config = dict(
    num_attention_heads=12,
    head_dim=32,
    vocab_size=8192,
    norm_place='peri',
    init_std_qkv=0.0281,
    init_std_down=0.00276,
    optimizer='adamw',
    max_seq_len=384,
    doc_mask=True,
    train_tokens=325400000,
    max_steps=4966,
)
Each number is 128 + 32 x the weight over its row's rms, rounded and kept within 0 to 255. Layers, rows and columns count from 0. Numbers have three digits each. The size before them is the row's rms in percent of the matrix's.

# layer 3 MLP gate, 1536x384, rms 0.0703, rows 339-447, columns 256-383
099:110141162161162135107140154118147119114132147116102160162145158133100094173096152071121108117151145118119153138158129157105124134072102055115160126127127155138167086085184117130096158181170197149119147106102203113178095131134123088139167114095137163115144145155105128091088109101124160162102117118140175114156054114108188073099159161163131145108107168145128158122068148138092112089148
099:113104168119058105091137131140104100120175123136100152152159111120156132127105204159102119103103165138083110217127193150136158138155108122104100174138230163101084152139124068117148099174194120098153153175148180165090123149064164080132143096162113097106108120116070103124162161136139147170141120132114148097070144130091214140168120119139067139162137135093110143152136156132090162112084
109:080147103147122098112131107127060096099151065135151106082128078106169172099114177182168129130127131144109131188140052138135075144136092123142112147144172128111125093105151132166103124110123161093094167124103177173123148076130167135116140088081133082107068177070123107080139148120132171160119114190172189055101082123122224133152138145139101136109147111127135122127106166095125157127158
103:123133096107096095116190197152138127110140135078116105166159125062148113130132194118120113100111128131080096133151123109105148117142166129161105121104154114067150120127140141080068132158091149133166218094147128117113149109118147182108160124158163164158083120136095097157130165148118173124123120121141156144162113142119180144098170129186073064176190130090153113135159132176109075151205
103:131104151141121118204119132086082147069184067116155168120167173120123052039130105175115140117134165159097098142126191137144152155164108086125120193165135119093189118196143059110095106129120131071138185147154145134096144134193134138118119124064128085151163141162145168124190129091146122080062132169180129197159140141161143130140120179162112155106148140117174129108131173187095143113156
103:139162153157121124107125095119104137110103096129110189088153133153199032151125142164150162152189174154142117159223110129079164081144154065138125134117121127109123183138194088091153071190157072100149139159084155088118141116106078118124119136092138073122118138099114152137185128130083140156094110114105183173138106108159092148136099163167137087183126110108151194093112204179111110039122
096:040145107160104099083142129119131117131192123138109112088124125135141159136133137151105140094119091127106089111100145114074150186166138174155111128112132216131167073109126110157103133131115106150105109040120161064061166066127141199145111118156132116107077149143120099125084158148090170115107098150140125101113164213125107119168179107147067136167081145165092169151156140162113111180158
102:130195100149109109198127117176131130062119086154125106171204099118128059144074127139094102106151103147060090123121158129156197134095124082136132108182134131107122146113153152139106044180152145085103140121113160132155129135147064147140089104136147095073106134149133170174105091129138100079099102135120148146143100102189096105140091120162098093153163149125098111116111108146181133162085
094:062111155104153110161115134150137120173128159176141162160111127139170144126125014120115184148062156098117085101091140173149148125181120071150115175147113145132208161088141176101077060146093132082138194145151157167113124068174139110107150100121156106156103102093165071152139191114117179112138152132152166130150182137153136105119099127123119159106126083106123104129176177120114098103176
102:119124113127141085153125128136072101097136102103130107147135161085147112098093174091175129153099107118200075079150170127143142150124099100163081169154094126127152121146158106104112109178156142143128100114086105188096175147122171154113073130138108129121133155179122130105139125175089153198131138099113145106166194165124100105155085138159087178193131160138112140127131190122184186150157
099:096148140124099123075131128081130063124145145162109141141108148103104131130080113153178206168159099136085185125159069109102161150150146161125086109138174130134180071162092042097117103136214092158090126117097120111175111121145094165147121145089135135158060128097141171129168138176103114122130112204081134119161132084129124153165090146117119105171160133192095131169164117108164124145150
103:179192145176113103050089134114061085108154106141148123125154166072122096135104119169116152171154162162178139098163112195154093138109157130152064084129136141102139175193097140103061047165045122130091132118121118144099136118170133116169141048088133094114125145131106074114109129139136148120105130127159182078136132094148156122106107148126086078120114107152138142135138100164118106100189
103:139111086168129151132146061115105168111169082159087102118147065134161097098108133183129079164155140086109176150119167131132131124165151125105088170070118188123109044201157125142153055181136129062102183139096155104126144151148182111063139107115125075102050144143134154145130141148153152142098156058103135108142125107153158140080089124158113150135185148088060126176127140106157121109152
097:135178057054088157145150107160089057048186126137090147100121103145109093086145148093124093143161122141162111177145113179072182117162105146142177125181159101134104150190125152099085070174100120126212096151198114102117132188158133107115172092156163095148095138134087105146166099176150142188081099118117159118167125142121113114121089141134109093112161182117131162142111148146147159087126
099:133144159090059149134181123110108071126123119150137101138134122102143165084095189171188169153153146143173093127133154120121202151100104084103150128109142094128133130131138095100099121066134205108122094109118120206111167098255120141167105134050084135109145190140125088067158184113143150163115109134161131093132130111072129164077129102150087078090131106149107143166126127124066139063098
099:154116139225067096124133079126109106121207052108147110107096152106177144158105134121124024147186100086142111149105110138116100116080148129177127097095139091115130081071062089137104111136131133117126127126117141141087120171114132105112106112153180086135135119135127137131134147037143096111040169161097104135125131154114103172082183088142125118115133128068142097140156120201143159131139
103:179118165126116089158119143050138158096140083135157091134168194140095106171097091103147195119147102113146126102064155136132118132175153185199110084108207176079167133105124087153133092165123079133165092118088177184079120162116128089180133131170114139128149193086092114138155133121106145103140085083106168141165101174195169137160071193119138072137163141125117145110181137169074117132146
105:108105120123098091103092144087086147012147081180141150134182074088141095176089105146122131116177133129082147123152145123085106115169161138130123074094178143092116105146195099159155136122125101103052181083078200113100144072206136158134103166111162120119112146060192059165106119088179116093122151164125216086138128103163132107173128091122101073130203064115073156143128171155142105143136
105:150129147138103141178133118133111082114128089125123121165149156021140148100055135136090217214132123141079163130156125138074161179104196138168137106123078161116157119137146118126094119158146087092087123142122162071147143105130117158116124116098116111086155132141118145125161170135142099157102100124124132127117130074123106107086112147150108089113177123112106101139193148189154160120135
099:106149078127156033117119101111112064114132179109119092124135123160158125094062085133203142159187091107123129118184093125119085112139126162094053180108122156140114149135140150159134119106075160169174147145130130183143133111093129159150151134159137135128128137106101110083164121137099118137151114189147127102160138122090131164061115100153096125104100124167073121084119162159151130155138
103:155143126151099099095166128130092114146220114169136108078153131148130212058120093145161097173149107125140127141130177095072193121167127137132106150117220071122136118120104174156117082109163129081157146100084214106135134088145132137130152124100167116085135113138098121101107183108141116164089090133127093093130153143114183184181133158155002132152136090127104106155149157077147144143180
094:086128137090166162111186201139170162065131106145158164078098103146177117101064160117095161136129169093099150102168162157061157162109186128078100085101112117167135112113245139092166093119128119099151128206140175158133085096143120107031138157163106165176131116121143078123146148065126112156114137086076102064084148134150127084162116128135100173121072128075122151141186150109112179129143
096:129168146175155164138127111127135155100154115099206113099134150138144084166129075086116151138167051142118181116111156097118127190137126104117139078094126150086136184106079162125121147148129105096113117110126147169119154175133149165148133096129123148137118141122132168113125119156141103103117102127138153116130141097137061103057065115168196074140113175115183118026099126181129145100136
108:197161117133090094121074122104076147117133106143138151125186119085204137139057104124146105154144135117171144147106125147086156138183123111130099107127136110108126123127146073174079059128096117094094128100078202153091125087175138160167081083173146119049144161119147099149104128098107173138139149162127187127210127134113148134179136066199090112150139120139113144107174111099123122126180
098:086095116107116095165193157131138104131089087114127097154178177116081135142086142130121085088103060144138062112084085141134082179147131137155070132051164145133101131195142122170105111125138137113113103114111172153086116142172150119145160101124134146162131115128142117131197107109140163186116177147101108089156158091149164201121119103105090149063162079099122117141081191120153134142138
098:144164098106147141135122160144095085083129058109135135158164192102133126137123157151173110171135117176157139162093148116117132097115134070114103105150173193107108088075122097124096136077117126060148157191148166120103083092132079170137115088103142025114059137134155176207110174170115147084097126137147161140147127076156109130179157136189110118087176087086170092098048105120122137086115
109:095138105106135112140112156113106124099185115115084104202161156052079125110062144159157180142094042144172118088089130163094137160043147122153125165045090081121171098159110079099131127183182119115126163125051127116122175112178102230145115080076162116109127135155140142086122189153106109135136125149140169139108166124115146153084153142148125088091114100147143104186145155188188072126151
098:113129130173127110061171111128142098151109129086121135071152137104132146103096132144087103126122118161107105099102120190141117122109135114111108110064193158091094115070081168125066106101113068166110096122135168154112172087134083124185128096137117081138110180135119119101159125104139132128144140108097130083142158154150117069067084139147081055131096118137103113112168196131132150076146
099:142139140134125103146060120140139084087106093076102097150132075127164110092071159152191081140140105114121154170110094128088100096077107138206116126140151143146087097123197115117137093157179169052132164133161177163142155065139109105119108122138140187129122147145147051127102147106110147155160117177103175122181163086110184120170137128132074109079116147126158125106114152129117130180201
097:141160165159075100134101072139127108070101073125128188085115147144120123120107138102148171107083182119126072087161155131124160115126168192197073134159119117136115141120102126153086133139105148113133169083138127169102153123150159125185130125126136112136109168194056145145148084103120104133114112115118139170201145095181109089189162170119112165174149162117122113138180123084139102158177
099:122121179141100121110119147150105112130146081110136120139138173108165082136078132139117103125120150166077143138160052114151135105105160059172155082115173101046155148099132148152130105123167104094157164132094207159094107108122141123189109134103159155102123126151159151163077181175151136108083128122085150143075083157082139137080150174205114129144132135122069151118092166132096112113119
095:126108151121126088123107152159085147103162090155111109118131161137124155122122137178121150122148115157127142115157154140175173168096090149131122125092115082140103160114122117126152082129132187074079161094129119094112127154190098150148151107129164122110136165108080185183121155141115142171126107077134105144179142130095094115078156114166090173128140165121097121144126135128185095200092
108:085186134100143073189141099159147140148096125123120152130150098161131112178098152135120139096141107137127132142142128140114123182136109093175093149087087149097127111114125189106119106145118181084135141119121112134098121118157197174135105039131150172141083103126144126089168134114083120158147124134139207131158154145142155146237131111059126113131094156166106144115138193112116114118128
100:113082163125107107135142170110124103172123127156099149143128104143132132129114140150076052180175099116124102088200166117073109128108145162140120129100126100114046111126082136119149138122139152159169093175094111110117086129122167182169096148142133101156185213117124092129112133110107175108158131165140169085111138173098138107085123121168087142115142075107048092134158160123098132100132
102:126123180120135140129099084083108156110101155166066086148122120121119114158089113133151115113130160144117115136128155080097192163116086089095107139111128144115196147091136142143129154131147118109147126092124147202142161170125120155112117052122215098137122137118116146097048187175127124101068128117088115196171114136152132037097147120117151173103143175097119170113093112173117161150142
099:106057164138117140150127175123048137168142103109131145166192161167161163150088133132109127099146076134116155181148142154159072091180128110149090128085177092114101164144182179140086113147160110141180083118097151162117108071072116138157144068107149080129155148183100107167162188112101138195109173098101150048103085085122205126119039116191091112093145086124156117087163177143111077110160
094:101126139156119077149134156092133080186129069111121106096114135143143078107123084097137155167085123147077148115166129110119154134160130139087094089092143148140226186136113066136185055168178161109143114121103127198170092155157131115131079120162143119155110123109137098064156166131136118125152128136191129107117077146112172158039127148127136128067095174123129040115176219128139132165140
100:102079111088070088136137142178148109127166139153113109185152178156125105134101099168147092102164153099091114122101121113131128198078160112123158109131116131118156133097094209186046096136114145131136147096106125066141142169136149134163170141134075111179103113117180135147184118062122098119130142141100104138157178144101135161160084164169077097153135128117136085080109161110077111120111
099:094159076147087092140116112118120142121151093175050120081128163163108131178059181099127195127123106110056082121183087135068176165135118068194124129073154169117151049105092125138068147119137123130109174124105202132112168097072117132160132081106118146140077139098126105132162177133130046148114163119149128100089179091137107161095115156173108087141165099113109127131190132117152106114131
104:109164143203123109174152092093137121145137090195121157093201175154135100106078108117125103116112134092134154119126164143161054153135107117132090139123186137088195196150131160119075130149073107135158101158120157149107119151176065171159153141146115094133104111097160121124136183142127083113096162094098129092136131159131104150111099089135089119085183103083119117190069103115145133114130
099:084146126130159134116105125097138140147132122154086097157121131125099169107110094134125117092154145160086118193144130200108082093124192091099144147102092122067113119118101116120093153144177132177183099121141121122117129111134147123132129148123140096142113144106111133111081148179140110121121131101101112121127142084120140113135114102156092080088163170116105135087189195131136143076112
096:076163150173132116103105154190126134177160080152155129144160129109128170141144126100134100154087104075044156171120102124147082135086086083102121159149157139107081158188153094170118043157126106079135112121129164140113140141192106131135094098202147158153081135183102088105142132081136136138077123189184202094119113155080131126153102121068069115100098082130084163109123117153128110092124
111:079127140138067122139135106130070118144088143133101181105155151110142137147115183170167164106110164165090067185134098174089154118197114067135121115142208118082135116131095175147113153136088145119126152085108182131132181069146198141118203151083148132125146136157172083110159103169159107161132053151110206127180159147105128170128121151134111133167168111169125175111097155117179118109176
099:114166101095204138147145124158145127084124065099129175096184122101116183168082127219183121137117087182057066173113161085103131128114098077162176125123069140122129159111173121134168114120145122068098112148138116099091169090161173163150130097054100132160131140131147091156110149131106144113063060139172112123053134056148127102135154158161185111125158082204160111147096108155166144143092
099:101131159157064088143138120145108116090155144167128075105168166104136118169103134093109096083132081115199146189099182177139144128123126185061112120119130087075134131141211161131076127122146147161165123110123175139170177124146144152207129108110119078117148167143142159118153139106138168088108138061160108105176091175141172110095147063149074133183111141172087148084107194185060130084101
098:103149128161077061175149179111096165119163107123144182129135147153101157103111138109134110103163159150118121110135137118113129176064111160151153169111077119143074170066180197097151144150172156079163174123152147133115102144093127183122141115144095137149147111158129187082171160092133088143140177080126092167139119126131059160057166091119109123110117130112164154110121115138088099103142
096:119118145175057104086165144133131123112116112212148109173172146080144134132106094168086121156134080147151112166069067113159093103119184124161128176097153128091168153062077133134110114134127161107168170132161188185116091133122116164114103117076146089107122138144091216074088137131133128127151130117084156129112143122124125140086191136074092137128057135080079130174109138145136059192168
095:077145181115063123090153112084149126084104113105129075134159089145094130140131217092128125135122114119146108236091088119125095124144120115133121121141140107161125140213114105037132083099111154117167121133106107124123101158095122181133162109110129091104084110132120076118121168131077113149066155168150147167129139118097165160173109130151151181108102080155131138130123192186161107142178
103:154141103130119149168118130126123109061151133064080124173124097077109131107168128167167133179051098073164103170111113127110117087103149136167087136134098150111166142152133080124067016119099132080091102143107184139152172120138162165135117122140113092158149138108124142169134152190132118109138149138141255064153182125127134119145166061155113144105175139098109160097056134106099142151120
097:138124136133127127138157137137095111120130124112056126166131112100111125151115137159152120103134094162103041144169114135110174187180136132153136121155145138144168157125118184153130135098166137103176202099164138150133171183174144176120080108073125140146065167118114076116132185095146085200118086130214124083111155135125073138101150171147101107060116127103100121132188139160135102113097
091:117118087126105108100179114113145148141137154088099153106191145135166136143123131126101119142103180112137067115129183149115160091136075172107108084121113095133095103185127111135049093119115086102159107100129155074119105068113162160129137125136108105127059121190165151118107123121121106133103144155119122178130189144086092142150145113119105103165159114142084103045093131095108168134159
097:145185105091120189157127113092151168039195127160101100141088136168064116101094187223179117132151140085126138110149083158098078072134147187137149110095082133140104097089068110097122023124178158160118133125087134166129055082163165064081113125112143166132131128116125134045102088157104079148158081127121177152147131106151134179164159118109083076165063121115148136094118169129133101138149
102:109161171138096097107123131166068138152131087098098128140121074166112193128127159117134170077148091118170150151127143146070129147053115148118106113086094090125089092170115054091139106121107154102145171126127173137061132088140114154145107055103193101151085117198049068126141115129116121131118153070138171154133112109189122186143139106133089143155076128127103175116146168139111098144153
100:110158165084052091127129147136118099134105104170111120068142110157092133135121217152113129135114145118121088123108108149113130177136163134158114144144176138115132127145147173169132124114046163132113136144136125106113079169142119111140197079087148098113063150128150077133183128133115158150105095159126131119146183160076145098126141182135090119147142135097151152132191145160129132089132
099:099159121156064149073133109185165066168132118062178141107132166088169068105069139146085106154071156122105128160134137154133137139114101135142121164108162157094099141090111105125159144142111141113146112098125109118137196172147185090177131120133110167117059101148103154163139168113163151125083142124106138161082162087086130103096222206079124103085172184093074138116153107129094128101100
095:156132108177115086119120090091060115104197156130127087158126186113080138087123201152146111119121122170137134120092115072058162180145123036141163103125085114138115076139102153137158106144096120130150144141104101138107164097146152115107149121170118149088145136143107152144132112120059174119135201114140145126112121139121160188105133046139123123110116095130117132139105179156161136121145
105:144084141133108094117136058170110176115223162147087144137176140108084121076121145114095127096149147131176113108163180135139124094118126130151129194100097113073091126155106148076103115145139106092157127123076113098146125140159121148154147117096075119085139124177139161147172159195123133156074154112125114110088091187096109179104165118174109070141187205067139166128146132157118122146146
109:111113134130115140153191164099088132060150133112095200129135169086122083108107113142117106101105126110149129117119143161132155175116172136128092135106140130113107106077075122123067113140150094137082157091105115133150135075107147151115019141176140177131123150156143097097159129166097087095165151131097154177145179126125150160170158067141109098093149087134108080177152140123201108154137
095:148161122116136081117172153148114130099144087109112101115197150062183146153089169138127105159114137130116061148135090134128096157144140157118098151122183128090143131121103102111132110110148099049156178106133163098120065141131152199161119111194186124141080201148076084090145227156104141175093137166157197096065188150127138157119117098129079103136162199155100127121118108141117087168209
103:133186122114053138084135096123039121143163133093141124065114122135186167106149119184172150154140178136144100144071102111091138129111105160124136147120163176140123096103166113118094129153145143119141176119135110155137128096142124148171146130066123037104147135141124105128149189128085149177137110156159140103101171098121141186147107122230096093141123107192068153189115178128082145136103
096:158164100142084112110192186157120107104151157079157108159130086068169133135120155174127129098145124155150118125117088158102114144048159120126126122082174169116194153137059138161120099113141112079179070101097165073130163098093177134133134119089142158145149168134166109149131158139119133099127037136093182089119100114099134107178109084114149096164116145113121114143115127144128074146161
102:142164142135101136120147094110116103148137154114121185139129088135125177104153168122154107179142175084137079174140063190086116127150177145150093187093194126137118134143115117178141141081134143122136126142129167114079099122155092123140089076139112060105073187114075094136141178147128124126087132092118168104129143129109185116110144091167126126161113126071157151094093131151157146126246
107:085136107118121105081138106155088100118154077159159161101119118114067132151157132154155151158168113092173154102131166125114128186192221153157154152089108182092143161188173195125114087159097132136160213150100151180064106093154161140147163141109115147120158118120144116119118160126162165180109089109104152117157176160113125116132073118161140122143122111160132164082077174158112118122120
093:126175138106126135092123092153123163128141077152129112122099082097135159104132122106121105135146062120081121226102121110120134211141154116195172103147159129106121115093141118068141107112145121162171119131163111089128181076102175112221165091148116044129119123102139117151119163106124090167100133147136154112118190121142120097169074087101139109092101110132170117158049214121063132078128
099:146188122124066108115146104119166171114115116119082121062151178125088138165129112121171158184090191149131121139125143148160112182159081131091130172116091183095190142106178079111136134137166070076126184132137110103155130137098144098129079115103084139090075164145085106145176091174138108153070071074218152195135116116146167088163124140142121104143140161134160193122100114150109129116116
099:114113108077137164120125194091136095151134149135104139105170082109133166149127158138194138088184155180080135157144076138093112121168130096132127149147096167107114099128142103136084145164110092173110146053160106160161156131142145128121142143113171126150104172172114078163164142156147089167123141086120135117162176130061092107135103154108105088109145118089105161239118163086141120093113
104:155114126126100135157109181158101145112144063154134156159112154102147146093105146133085097159126156126091087149151148125152120159129053167142067082134159126094109131118129144150149110234145156114125140092144154122134160147138178156191100124150175102168117210088122147125115134149159143133115107076150170114158120160172124112159163143192102117225194148089036111099112137118096148103157
105:092146054088094127142101171176116046063075104162116155131171126087097118118118174098163099161144104112150109116141113142159137172114109031136055153120120165102144167114079097155158149135115119146115129111082168116158170106117099131110070057136134113161096188146151077060138150092104120178089132090127171144110171127132129154152148121166079113162087146177139154113113162208115124143113
095:122126151111168139148131132073131058093164090123121086114095123086175101198123144137151123132131103106092044102137106183040068161111143171158087116117099182126148166083124135146094159113142140113133186136135186165135068098189134126144095104088177115164137179165094107133131212161147070104134094123191137157097158156137097124073133168161139085129132132155106138117154106130125177120154
103:121139029150101102092146075118089076131125078116099117146145160076118109128156100153143095100125149150099054197143165123128135137154122105144134147133150134118116075162126083068160107100170141076194151148119201153100088135153151160094104045062132069153107138192119113033191130119158123186070169169219145193115040097095102156106166096116108148175099103115148108135088141164107215094149
100:140148121195136099120198118054116141080170119104105094123101121165157180170105075101130140160072122090099185184177195149115077157156141122153110114103136161118153174082120113140152102141158155111115174150109142149137129068094156103090112112188177128140194163079124168124064142116162142103119153159194147117140109148159103128101150133161123126123197129110142156119091139121120139148157
103:126097138143170099124113125161154053112197132114142119116199116124133158195089089179157110095130132119076096132173205149102108091079145100129141134080161100118112137081123100148139138105158176131140141170125177072187181134166163112126087133078137110109189125121142101106162105143110135096108150076183142145115129105133134081174160116116113131066153126166102121131089232130112144106126
097:144112147109104103177129123161113137140090115079128117107114081138103124074101119138207182149075173093106129166120143102085111148144066133134013110107154159121145106128167118088060120115123126068071105017135144149103125097224142183149107125100142123167074140185133051156136171122158135088075127134133110147171115141146079182171112126170099133126134108174096123217111071120153151132180
101:159148146145144132160169128157096092084208150124099116119105181085137141109108154144162086104169130126197095135112086156124143160130155090135136118136108070100167125183090153137112143162115204082137117111136115155162157149160184136140118086102171126157168173144156142121125128142150150133139066079202190163152164126156229180163220166117101079107162141094090102143167108134131106109165
100:117170083113068123088151080113110112142111113158095157126133173122148082136129122170188093102073121091139113146128134124169198179128133048118112166154191146138154115161089149129110094124131131116167131094184120170078096173130137153131121114108138160091148137159106136141212130143146116109130119070102104133096130183149154129085114090110089130088095141116145113187142112160167163152140
091:110159115139123134103187181071109091091105178124108138137151110138139151100101111064117048195154113110119160105095139132159134113135084120100175140106129172150086209113060119128149070143121161120113102139152147136147153138106119157132085111188125127178111168090177166049132165083144087130153099196191122080120137184101142127115083136121163129088100094007096105084166165092142141172130
103:101071137167155155217138094177116149142114116083077145103142162122125055100132122109129142148124148118166121186160181154121206118135089146091062133099110190102041116131156119146148153178150101141172110130142209140149182138197174159072155077101083131070119123117142102103113140100140117144093127112161193148132106134107085119092140164143131110150146107119063117140075142142122149154128
099:094099117098098088125145098170101171132156121079129164115122127078117171108097146091173221175051143096123108156082163228115198157134139117111145145093137107127153159166190107146125073137135096185145105117112164149138130102129128231147130110121172111172131176167100133129149137129153133106113159103137131110124164098128139081099053099116130092152128151115077113135132151164148101125207
100:123154069154109066163069144127124102158124106179126160161149095075112106101104103081164140148143117142106160096176126104160146128100122133158135156135133133120128171156124111143121087136093142086131079120084133158098132135151107139195145153154088112139108129084087097146115159137085158154117148216171152096158137117098187118116133089145074143210187119147152114064145163160065174106107
098:096140106115133111162147115150131151104104089158111192157175152164130147130146100176123171168152116104094068186101114165117150178111106149148085158115150156133067152117131132145100125168146113100099147173149133142115126128107143167117110160147096065102095130143103107167156103209084127158116153122121119146149156136141140108149150143141054096130137172143127232160154115116123174124180
103:134127176127084157112098048111121120112140075080091151129124104152101134147114142176140122178191163115152131199169135187098121085179106125137061123105153091114098127115120078157096105147152119087154085113117176140107100118136130107160128118143141077120161187160078121148095086101099155117098144154148181117165160093114193146130063122121108153184091116084127182055170163140116136150140
093:143137133154095163092108176138062111127096110194108105121159135096173143139044140093090154163110136154151097161129089084095136150109133096150114170093127111117157115142137117089134152124104117102132124124160195117094126098110154115168101092183169086118082186136115085140131200168146104179127169112124119130152194118084176153154116132133122129129169114146100169142151116106140153156132
100:131138150112106119112138150186060108161115102111116140100111107171137165074124138146164144133193150074173127131124144162093074154050164159143133162097123134121107077138164159144104127147086091090111151128107143153102091128144156125165116083141167101065162159123131078150165132142108158138103106086151155137130183134137211092158119136105084117157124104114105123101151109145133096095166
120:119157177143067106120139161133126116124151116170094140106189105182129153182084117137165124151149107108087113120143102186089117126154110150154128145106163093098077125191168131143081105112147100078151142164068237155109155050194129173172103115098119136092129146138121106093095177084120107153124097163125206064130111131146187154169122065083063098128147019143107133121141174110138189123161
098:077125154129114109131195187154126083175119159093115118127159138133166104108105132082151083100126133117117128119118094105155137189110177147148073127120145129131108092135130155204098112156131154080154123115141119108134160077151185123155113123106183135120083146164102097118147107124139148114146131069109137121170069145107178122142142110102115142110093113137099083148142119142096142121139
106:134176141153144109110111134171139117076139127069146171088201180118142139186088164120198104157187110156166129116120154222133197158111167100152174174058100167124095149140125164132088126163107145119127158129130166111171125094158118066119119162124176072105171156151126111085111115114099125134127107118206139153118169133135142074103129167179089088125124111152101166134095157168125156083165
100:111140159106136128143132112084147122100153161155124176145160195106074119120113067122080129136139140124105153137098122135150143141043114126128048127094168137101081159111128089090115111109089151083123108117084106139145155143129088136163073116110104113119179121125158090125111144140038078028140149168134153123187121142099102200131128112093131125130087095104129108147137121125089097152122
106:149116172137136158090105108123089110142165144138139149137093148167137173169097117087186160124117234137131109157116217167093082202127094166142107142131185151079168165134153123134141135193094071097141176140133160087106144095157126100107126143146115114109129178175150169174098086098116089104142176122121149165108164163182161078100142150125071101126130152099083167130133125125147127138137
098:083073097133156128084150143189089096110208038169130123167252094117148076098124136134104192135153153114130071084116172173100096099180162088166081111094142139098133120177095120105128071133102102154168147158124169139121109086126162151166148123155131063105061162160121113129157108163094199123057093079153185110155121092137149137116134135122160127180169137171150116127132156149134140166138
106:138165124135081124150107092149079114083179140177060147076176131066120142111096120134163174168102148143097108138129188188102139150107127159129087147112191154055122199103172155092101085136184103073060104144136188091136094110111130117124108184081130148134166181078111086156208157137108111118136102185066160084108160141086153112149062113105059103111160069129085089180147190157176147143163
106:105108166158173120133122100144139143095135142150183098146080103115125101112149131158179172164090181092084142131187104126066132078195130139132132102088165124073122121125125082117069084125148098104085114138115142123101107064183157144121098140035149133122138096140157079117191114147146068139116133157145154127145174121103122132138127156110117074114168121134148095142097105147108141143120
097:089139157140139170127067103123118056149139110119155163091146122110189120115118160097080055138146114133095132078115135118124093217135163137086174145093094088104106137123120047116136144172135154037162146121099146150125125162147113149168114108159125155129073153224127116096129146085184070175086133138142144120104092160192124147121218112192133147150101178120147097116117125086146125137153
102:160058169104099085150112140093071106115140136156128140117132133176166223167130151124142176122121129163154183100175131069167125086121083135157138090085171091103129108135127102104102125169138088053119114162121134174121129135140185112124072157112089094088115165148148184113152144137131138144148098124194152128108162203075112103167186134089118115097191168088056121131125134115118163106111
100:158083105175125085120093089121031052091157079143162139130133119082152168091151087194177124149209149097151114097168124158073044151127129064109102110089123133114136135177088138094105150200100138076107101153090159115151136046132113129072137118158154099113126226091154064109096157150129135142113121164159155084113128188185114105119091114110108117129145094171137125111139132128134180184171
105:180143153082150146149143106120128066077127096090101137176121071079136117144057156149084132158119139153152180142136105156141168178128161109210109062100140166111127112147178156125074100177126080129095159044104113158136162112124176183151138076113202132095169128099111107121147128168172106189066138132086158114163174120129147184165134139114124090135139129108092152166119113128212139123107
099:137169113168108091136179131141034102072156114124130118108154136117081136164162127150131134110117141138125116136119124141119135129136120069186165088115129082102113147105131105164135116144106101044111117128135171113145140124127206072132119056109161090099161149088098126113118147098105144091070124086153207111100076139175127090120149066120128157088130121174143130172068095219167103131156
101:147210093159099113189151210148101175129102110111108151151196141173181134147100117065145080072137178129113100124118149094126119152134120135145151127110126177076138093146134153117079160213119099103183102113116107156094133164168157112148127132161112174198067124167183132139142075137145119153141104076131157161155165104207105057142147148106051088094123194100133165167121160150134095082145
095:113106177102113135094089170165129072133106085108098120160192129110152113123078105110145117126121050118075152134135102150055167171127163156195114121115165145125203106176143095142110100114137134109072101091165123110186136152150119133079016118153132134141092154178117007171104104204125078127122157158158146086172170142152071116180172144170129108138082126178097157143149109154167123139136
102:066132108149122109168132105133079071129129108113087148095122098096115132099137118129129099102107131135110141164120106196056147174141143049136103152119112096127146088165109133150171134164124127135153084124154144069133120150129143110188150101167191089154131104162124135112177145117158105143121105082107137129110169148113129162145163105082069147172111154075113137140137187114129122111129
095:085112178158102124128108125125090076092169133147136119162112108105119127115084146140191085127161149082140077124138133194034152139077199066208118164114132127130121121162114156152123124131098159144097103180065184131128140127143135103207183124098079121120147146114119080106155147070129156140127137056096160153096133127098155124086164110168153115129171126127076082141160134092129114137147
098:119143137136105115129157166121154140105136125150078130100129086092164114133123134150134143161137115130125127143136125156101043054194146129150192101137149107130149156126117117162120127113116142147138119149155119115107133100192116106085116101082097132190099145139171143091123235156161094139137134177116152076086190148117144105110146058158079142134184110121105074101103194120180166128153
100:117129167082110106124235167087133100090134147114096100148127107155135139077115146146134072081141139122125126144092089179090161161068183134164157059124161126132127136130132144116138112108087170100157123146196103139118137148150103121114111057105111130161097107141069110140155127104129111150094108157106145078090139118176117193135128112105081081147141073105077063181143099125179142054221
098:175161138116123049136163135145094142096169082115125127159171133120146122141134160186161088129147127103199123125131094118058156105120136077140151160099124116111089091123039142101138128085189166155101112176100163124105136166131174122155198073105116090128130165152093127136142190172083137134153175069199125153112135084113135110113176137115148136115115139069148089154135223089139115097184
096:169086111150098085100136114108074081081135122156147126101172102089191132151058162170114118104101119175115134111133086144104157113126102176109133079189131135080135127087128126125123130131160127067143104116100161141102123103117160066186125143065168095094114121139161110152155157186137077161090049135142122112128088131146082170173153133130156099100165177183105072085124128102128157122181
100:127164107142147097171145106143154117096075119107167109066088117137141160141103118111133154129129143107174087125136122184119060138131075177132136130133156121111118137128125070098151126155084133112117149179116123116182193086165113107106185123133135114073147110053171110120153144165113127188150134103126165124135110173146071132127176168173080134107158149140154126159100144129049141117154
106:158102176162129077157090135141115063115142107139156119112111137127106103076138156157154157190159088152157132067148153102108154211164131147198050173092137139132154129197154105165125090150091145082105137137151150129169132106133126165128143110087166140094102148127144127096165136147129156136136095156168169161125093079116182162144156138174124138158133119150059121195128150151131104129138
104:137151080146136101142155101136079162073145090111133131091135142169120139121152114149161110180155115142144052192122094130100180110148159113172095155150163128107151137089171155108131101116125186103139116088140177097144110053132145147169127090052148085112114129096121098100159176102097139206095125108134143142127147145143148146152100119100101183183079064129167136081110129152179088074181
106:128172169136124100135138144093170124050119121118193159105122120097180113117142178187142146174114138144127086170108166145064099094101150145170062133048142102097120125111124000112119077104095113143134127127104127107152116115115155178120081087184179075169131190119129136143124126185115155122139079098131104101139157059107224145198172123112091120138133151097147132113164116119143068137148
104:147107130137173089098162183104143134128088080102144130138124085104107132129080136110144165147176099118130087121145044133114096120094096142152086131133197098127121197156104186164166130096100174127099118111167155181120111144119130151125090117173235149094115174175152124111118102196150098119126106125117181133097169091175138071143114112191088139121075104151121138105122121102052073149164